Weights of a small transformer language model.
Training: a variant of SOAP for these matrices, 3037 steps.
Each number is 128 + 24 x the weight over the matrix's rms, rounded and kept within 0 to 255. Layers, rows and columns count from 0. Numbers have three digits each.

# layer 6 MLP up, 896x224, rms 0.105, rows 162-181, columns 112-223
148091115147114107137087164132132160114168138148103158102152158120172109110142120115141097113139087150149118134117115144101160129143114148139086116067123147146065124126141165120123117124131138092124128153116143103104075136077078140124136113134115129119124115156135127150189122080103112079080175131132174113117126128156116145103141110121
133092128125124140123151113119135121110136123112121173156120143124082157136152108172151122122114122114116118107165127082122110165108098187125132140093151152124167131136136116115158106070122122093116118139167149142111128149149111125146138115149127122124134141132136147120100093175116113192109113134148122110106117146160077099134161131131
102133137111094146124135138155112133114132150139124135128127153128110151105102135178115123098163146144120155172125145120125103155079136151105176154120120138139129127124159134130126136145118124149128144094108151112111126120118185161104125168129113150107104111131141114118181147120136123117161089153098138143190109149151091145115103141144
115115151089137083144091109158147116134131142137099131143149132154101084128111160141093117111078110117110115130139150125152147136122115123160151139140139127108179136095125166100138150159080145083152093167139131170151101139147176148141137099128135161097153132134123144091108188115149149154150123136134123130138144155139115078132172141132
125127138134157120116129115139127157141135134167136145114143090113127129143113128132115147112129116143098165118101153128148126112167124157103097135140145156144153148118129100156114126120121134148123136121131139120134130164137130109108140117129136121105118135121148153145128091165125108155119102133157099105162106141109140136104142149139
156146153111179135108162106129143130123123111137071091119093116142135097143157106098100100119101096135126135094110085108157115138099104103102117150126134138177158111126113145151119139145094139153117139153132148138144104135143133130127089116146102199084094142102130171141129112129127072102095092143139144112151129203143144164110130118138
112141157119116172101128167134079150095150139113121147139140113127099122146106170099142122129125154141084157130111114136087138158093155129133175111092088132142126129155162117127123150136149076142128161117124119140125117142095116122101119124198121129166148150159112147060147163065159201147113123082139099108159093136091169152133115129124
101115131133074094140141123165108157114136109090113110131125114162142097119103095116154146070114156101162111136134098145096139136177089127129157106159110122144125122147143155127139105108113170120186163121128101141175164110172110130122119090125126142151111109105148118125128161099145130166126146143130132136108112160102101097126116120141
073109139127184116072164136145118100143147143112107114145108122127118114135126068092103131149133147115094147132160132120177188143150121116129162149091102138124127132094110121133136113090161101095114088112122132137114156114140119081126132130136153124139129136139136159108067127113108141141140101125092111176140094139086104144172117143122
085131123102126141144183126160168102127125149145135117074088130165118102137104100160179114126129156146153152172122172121118131098055104110134151172147119172136132172127133163140112153123118088125177102101131137137111110121128117124159098167166086124125150152152156163135135123128115153137175098125146168082146111144121164121126135084116
127127139149136146118160077108148136138114141108134123154151159125132092119118115144136096110139109126124103139108151167125112115124148140156084114125142159143145157148127100121130133128145099140125167125122091098132159162141100155099132089166098199133134106119113130146144112169177131135164144144086115123134160121121153133107133097139
146139113109128107142143121102163132106111144093144136159157154128122145108111106137138137109134103130169154122135112152132110153112094120124137115139139089126151164139100105137089109111136151130141112101166098148099122139114102147134102151156090118096104125164135129105159148122124167109097176154141138112126128121132139148139119105096
087145137147119125164166105126131141182119164156173105124099107137127081118158109091105082175146121133132132138114128139109168123121110102091138123111178174150118154127123098095157150151111153141103150099137114149078127115136142144133138116139125079108132146130107118132102132119115120101121117125102110132105141152171117114120137134125
101149156149115145101130119097122153086099129134116124135084139162130101157141137115106136137161150137115127122130131119137133107118118135137136140160138156149147128104117151136129134128085122139114150164164151178114159161117143140123140104123144154099189144099135145141109113132116099151110147103095125181125137150176162146132121123125
148182122103123094090112089090141159061135132130140128123122162103155106129112132137133086114139127123162128105123117146127138115115134119117118134153132123110126144101089159152122136122108161115141122133121138113147131117151131153133114140153122163118119114109155107171086129086134115146121145095102186125149158107163152130097144140134
135126114126157096114102156128118098122143176127132155123125106136142158114103093113105133123115074111097123138120143123116099128127142147116157133134134134141096094168136084128095121133133147107142139109105152107149155106117139118115117109134123130145099130128105131117102129164102111112076141102143138125104121144161174127114114078133
102184193112110113140148107122101128170114114163105133166097163096099097153121122128087119114156137117140126129155143117155126142127133154144116142095098120157170112154127158138155144157116069121146167160116158134129154144096116103158101138118084110117106120164106117116141133133113141157147099157162110119119102133160118140134125106103
076100112151106071130199115082146145140116107095156136111145124134149133138122111142099125125137173124117058131111087138118182130099165146137108095128130117115111109133148156120135103108131147115124146113133091114102145139124137118159106124152156071128169100110138129134130164141152143109136137103085119098189110160126126106141108135108
127133173185147151097122134113135076178140160108127130105155136068170140105104130115132145149109102136117120136137094130103096128117114141145175166128151126131118160123135122133145148144142121144106148111152154115138100124115122160145115129084130134134107103128106147089121107118168149081104129146122161133132162129170131105131139160129
153110148141140159163135102149131129121115091098139137120100129096144145104093141098148160120123107134162141092097170152111114122167167166105154114118116105125087090093164102090131146122101114123169174179126124095130135113129159120133108110131131122096103114120080092147080165143145161172173153123129141117115123142149121153088073138139
# layer 6 MLP down (transposed), 896x224, rms 0.0957, rows 162-180, columns 112-223
114125116139125124127125140106130118164171119075141171106086154131084119109140171132115138103096076172117172131092142128090150137111122094127094094124117101103120185117099118099128115158096135176137111182108139136153113155116167135139139104148125128091140169184105109114138108125173117128129159160103103120124088127125142157180142135093
099148085129116118151131127109131136132191122142123103118121128101139141084126127153098134111110122142118146142099084157157140122172163127115107123110171098120134113111154133118113059144136133099112120110142111115148094138118161141125129155129130143145119108129117145112127093124111107110131183146149104157124118089149138116177117107127
093125124109118134103138149111124123124153121097089133148183124094134141108144122108144118114173131136084133120149146102122134126120100147117141091132126149135122156142164136124071127079120120114144110129164117129120141183110110118081119107112125144148102094131079107112074124121135143129144165135129149115116156149098135104121084122150
117099149115091150159091136170178134121117105142115138142147112174140130112107155102121103142129170129118110099153137140107148125112134135130135127108109148097123122137149138115134162164155117126097125150158111142103140122158175123121134155106154078158117086134097118165130123104131104117139166084121131125108137086145125128091138168091
138090154122126116097091116157107153150121159143143106124143095094149104115195120150141123135122153136133135184140124164150135139127128147102136125162150127125140126119104129114098143137084147076100134101148126115117137160086133111091122131108139073127123125091101157138082162123115138107140070102126113170148133115148112107168161121107
153165146101088149104166126102099107148162150116132131141139095148183135110133134129147107122118142124202137108094120124123125129169118110095130115063142142113139152131106105150131102165100145097130130135101119113104115118161107122155085132128096127120154139088150159117172139113124063141131115138144111116158095125122126176105121156161
149137121130108145169159123104164140152146110116120127159109135114148153153145098072105123159090137089155169098107110137125147169140129109118096086133135159120082131121090152132125100103108085143149093156165134125146131089119105139128165144153126161141131085137128115109126110098089118092159154151146151150145124146125171129109132112100
112101100068141167148158084166094146102150128143135125100123146103117150091182154114118151124153152151153133101119167081111115088108148149098089101083151098157126090122153107142135112143135112086103159152159133131142080139151096126109105166101127115132096121090155123193093128117138151158159124142146145194128119152133152137130157091127
086107166136138162121123148172110126113156114150138154134095131128129121123128146111146139099126157159104152146109159149144126110114115112168118145101141112109117127108089124060115098100167124110151074156127131119130160133135163086101139172130137125122122136091171155080107106111130098130123131106133107155108105159140116075095147123097
172174123120151086157140128112106104129128136141132141139106178161125076139101130150143095130113120134148114107118101130117131139119146127124141133156115128106113138105101112157114109121144138133115092156168158128138144140092079109119131160151122123121140147111166135123134104143085108129126162129143056111151085123112156167138142174075
148102109114114161123158176077117143129130163061107139073158146107150111178129071140131110131132168095123131114087109136116071136146119126120095163099124107105105182119125130106145154130117125134102129129178114099149148088100095118129169111133164148131102135138143131091090136128106149111092145108120161143155143143189085155138158128108
161148155120185132138106142102151119117137162146112104142156142164133111114116117121115146089188104126076086150145154139111144129124122145136148160089114133135137129118135108159121137073119136148137111121148128143119103113145079121146146152098126109174119170128073158109110099119141083100144123154159126137124101147167139123114130118118
130110143090128155139139105112147124162111105099121127127132146128114109116176143135111130112156110079125114147159090167152111127132136106118116127112130107119132130117134115118135162129114121131113149104084122092100107124126138144149133073136128084098135154100098132142123089118136158113142132138150129116151164137092125086135113142147
141110146121143093136154131119131129142163135100125143132103122170152123133172120109137122190134147149145165121157143107100094154115107119110130159109172120108135117158128146095098090160124147145124145134165130149128120127145115145146203163147074133139106175153163112139125114132157114133133174137098112143129106116139149110124133136137
122144118101165143068099083116160130106138139132134120117172143142161080155113157121107118144163119105113153134148122139135134114129131142118118106091146108103147085085109133135137102146121140106126082153124159093088163112138135161159086165130085101071113097118111141148135132115100178113131130110138148107167137117150134113093135134091
145149133154127108139129159117102095128114142108129105131145158126170131124126106148119128114105080145109087124130130100133123120153141109115133141118113100111167111138150116090085154155112131156099118142123124120148134078139106129110122111154143146168129139141158130146132137145123150120115124135131146108139134122052154128146125127156
140108123133138142162148123139167152111160150123116129122134132115139130143109107133188158153114134117073094104135080128087108112096080142125140174164183121065145108100106148115105120141172124089138143133189141159130135113101197105117129117126132125073149114111111115125139106115095157162154146110150151157141104101151122122112174128135
135153097074103069166166098130110143078093135110121096091151117109137086157140119138113125136119128117119094174140089144096131136158083120124134116159084119130107128135161179137155111108155096146159119140120118086153089147094110112074115161161164132155164142128127103146141113154139143120166166125137118152159116151116117078108083123127
164136180165155142138113143140129086145100102148124130134121127099135138118183143103089148142102139128104134125140073098134146121090106101114183096133124139094127142071155099133103094123183159143109123120118160150142140108152134131136090147125135109117097101112138148111140107142116151126067125097174147120095115149135135131105147107132
# layer 6 MLP gate, 896x224, rms 0.108, rows 163-181, columns 112-223
136117135129108134089168141124129133108155114120128111111131147141126135135140156173120127106172138141124111127129130112152115128147172124151119110158133116142144144101146101104080100133140138111124112171111144125130112101167117094153090141133124175118115136187148124137111128132134128146132120111111097124112116122134132082144153160173
149155112129101141116092157122103131093137120130113168111108129192158110113106159120133094157079128159132144133106113100112124150157135084124140119098103094149091145167128133115093124139118132156101089141138141134111116138136129141109169124068123133102103138155100095122148116142125110128097178158108106161173129124170122147158144129078
128133124122138086115157169136140092127171119121103136122133118120128154133126159154141130136116136133111093153089146169098088123091121112129146153135141155122141119119142118137140156127097116136169107146099131163138124132118180147136169123125115129119108163120113167066122167151166140159202129157144127110146153087129102134098100113129
154084117134127110119131096123096124133135123114150118092151128105122139132113124122125127128105075121119129173123142127092148096126116105099142141129136134121155112087143121088105107126124131132110145109123147129146107126156112158110097123139141076089150099121119118122159137141131094164155149124119093128104122126138083134135149125139
118171142113161119118152120135109130149124126135112088140145115130159098140150099074146097167117132140113124103159128135124102136140122122144107160157108123109115140133136148130097157164113180117161097167099118113130122153148147148113114113110088122112115161073131125142085120129151102158112121122176128145153126135080168100124122099139
150142147133147128143101119113105146136134151132102057141107089155159123155134173108096091115130102101139171127131152139096149103096078107126102157109137141094158104075161121149106121149135155078122111105085160110138113142122122144155105127090168088153078161104129168139166131145121140135103128133131119117112121105133100109114108132168
108153108103090070105156189124130144177140117145136120123152144112169070147144119179108105135053140128127175108101096124134132132091164125165123150125094142146116128092092122125095142119142093128159148144168147127095190132130146119112143110113131119118119091114132134099132110130165111109132148116117093137126103129158127106105141118128
137116131172099120127120173168136142098133148135117134163121107119132134133108130071129122129080126131129136118159124157133127148121144118108153149128118109131112077191177127111139158126115152138167115143090103119175145140120122131105163099119134121099136140126169121137087138123131174116095129189135099153155105118147104121132128112144
136132159175160136135184139120115140146149165121099132152108100157082159121174112169205122086118128090165166120102135107151100098093119107150099144162121144109074094148172046135114132170120148132136109113084130117140126117148114114106100178097082122166139125139140101097170164125128142131179093176164172107134149122143151096121185108150
101131120119137072148104155114131128145180063146134139128106132090157102134113081107122181136135157127115136154176167154095178117100133130075133101116125151125126070078081148142160126111118115138148142104148141104104096131101155169119138121143161149164140145140133083144106122116163110115137079088123101113113103136079145120106064122106
119131154157087176115144154146121123146122092132154163113135115105152126125132152114139128123072155126156139141126105135121136133148143089130145132169158130121141113127151097149148154192119126075135147151117146102164102148140112117121132098143159128108118107094126136160135118141118144157139144120077108146103123166111179164138127114121
125154114122143140125127123108145098143139100170142109101144096139120078171133131120130103144114117183124134151119132110109124076133143115094134145159157158142160126137104163112112077164092108103153119135172122115104157115147145094100096117120126143117137136135104151089123082099132084124124148170122112120117161126127132104079160121111
102106125133159088147117132105153161141103157111072113134155132125151140100081142094105146127105148078122160133124128121152123141094125124168132115110103130143137129112101110140115116158155123126129131148118149167143111100093158141141110120161096135112136147092131136135123179139145133118159143156166142132135107113105126145119122139150
113157118104137150095115098113175144113120118094131124089160131133127181112146141156159120150137094115139149079111136160156138124161090132107125129130137172101127107131153121157126126114121136132134116140090108093103104137123188131151150143137147123151083164145112112128110151138127114130138122087127140152176142160137107174103085142138
129137118133106147153152096170097120088142108128121157129130122100104130130090138152097146122153123091155149142129131140100160142100174125108117142122128150083127130125165106129108161098112084107121107133138158141109090145159137097132136130191150125087129133129105110111116134087130139126105148153136130149145152120164141111147091132127
105136112122139140142137149132119192095120151143141096155103117117122153122122155137152121134137080163085138125154159090119127144120115090131133138133145124098107120128120162114169152115156114074154176176114145111141127164093131133138144148145104088101139152117125151120132146147138133142135152141135184170106155098123100106120137147157
107114111109137127099120119141141175095137124132117124144114068192106140084101134095141131133164158105160125139128097145114108153118137110164130119135127153135111110140126160136114153116109139085167140138100113122143171111147143096170079144138123125079103106111097160142142140150089119093132110159118128123121118161139153097187170084091
143145135108114068153165153132123119116137135105104162144145108144111163122129131111115107091098145126134118116138166122152137141123151085163138096117128156148156098144109153133128089069139141133119100150129122130140158145132116138164158110159110158138133153134125129154121177128097122160125129138096100136105117151158124147104116098121
100142152099148139086124162135111123147142108159148135123148138130111083141185134174155064138121144141103140146141076115163137103110140132142161100115222117102136149134116134129100088125137150120063150126143147148133121127141136138126167153126127070161153188171117162106140154135114123111151141110139130101109094100119117136201146132114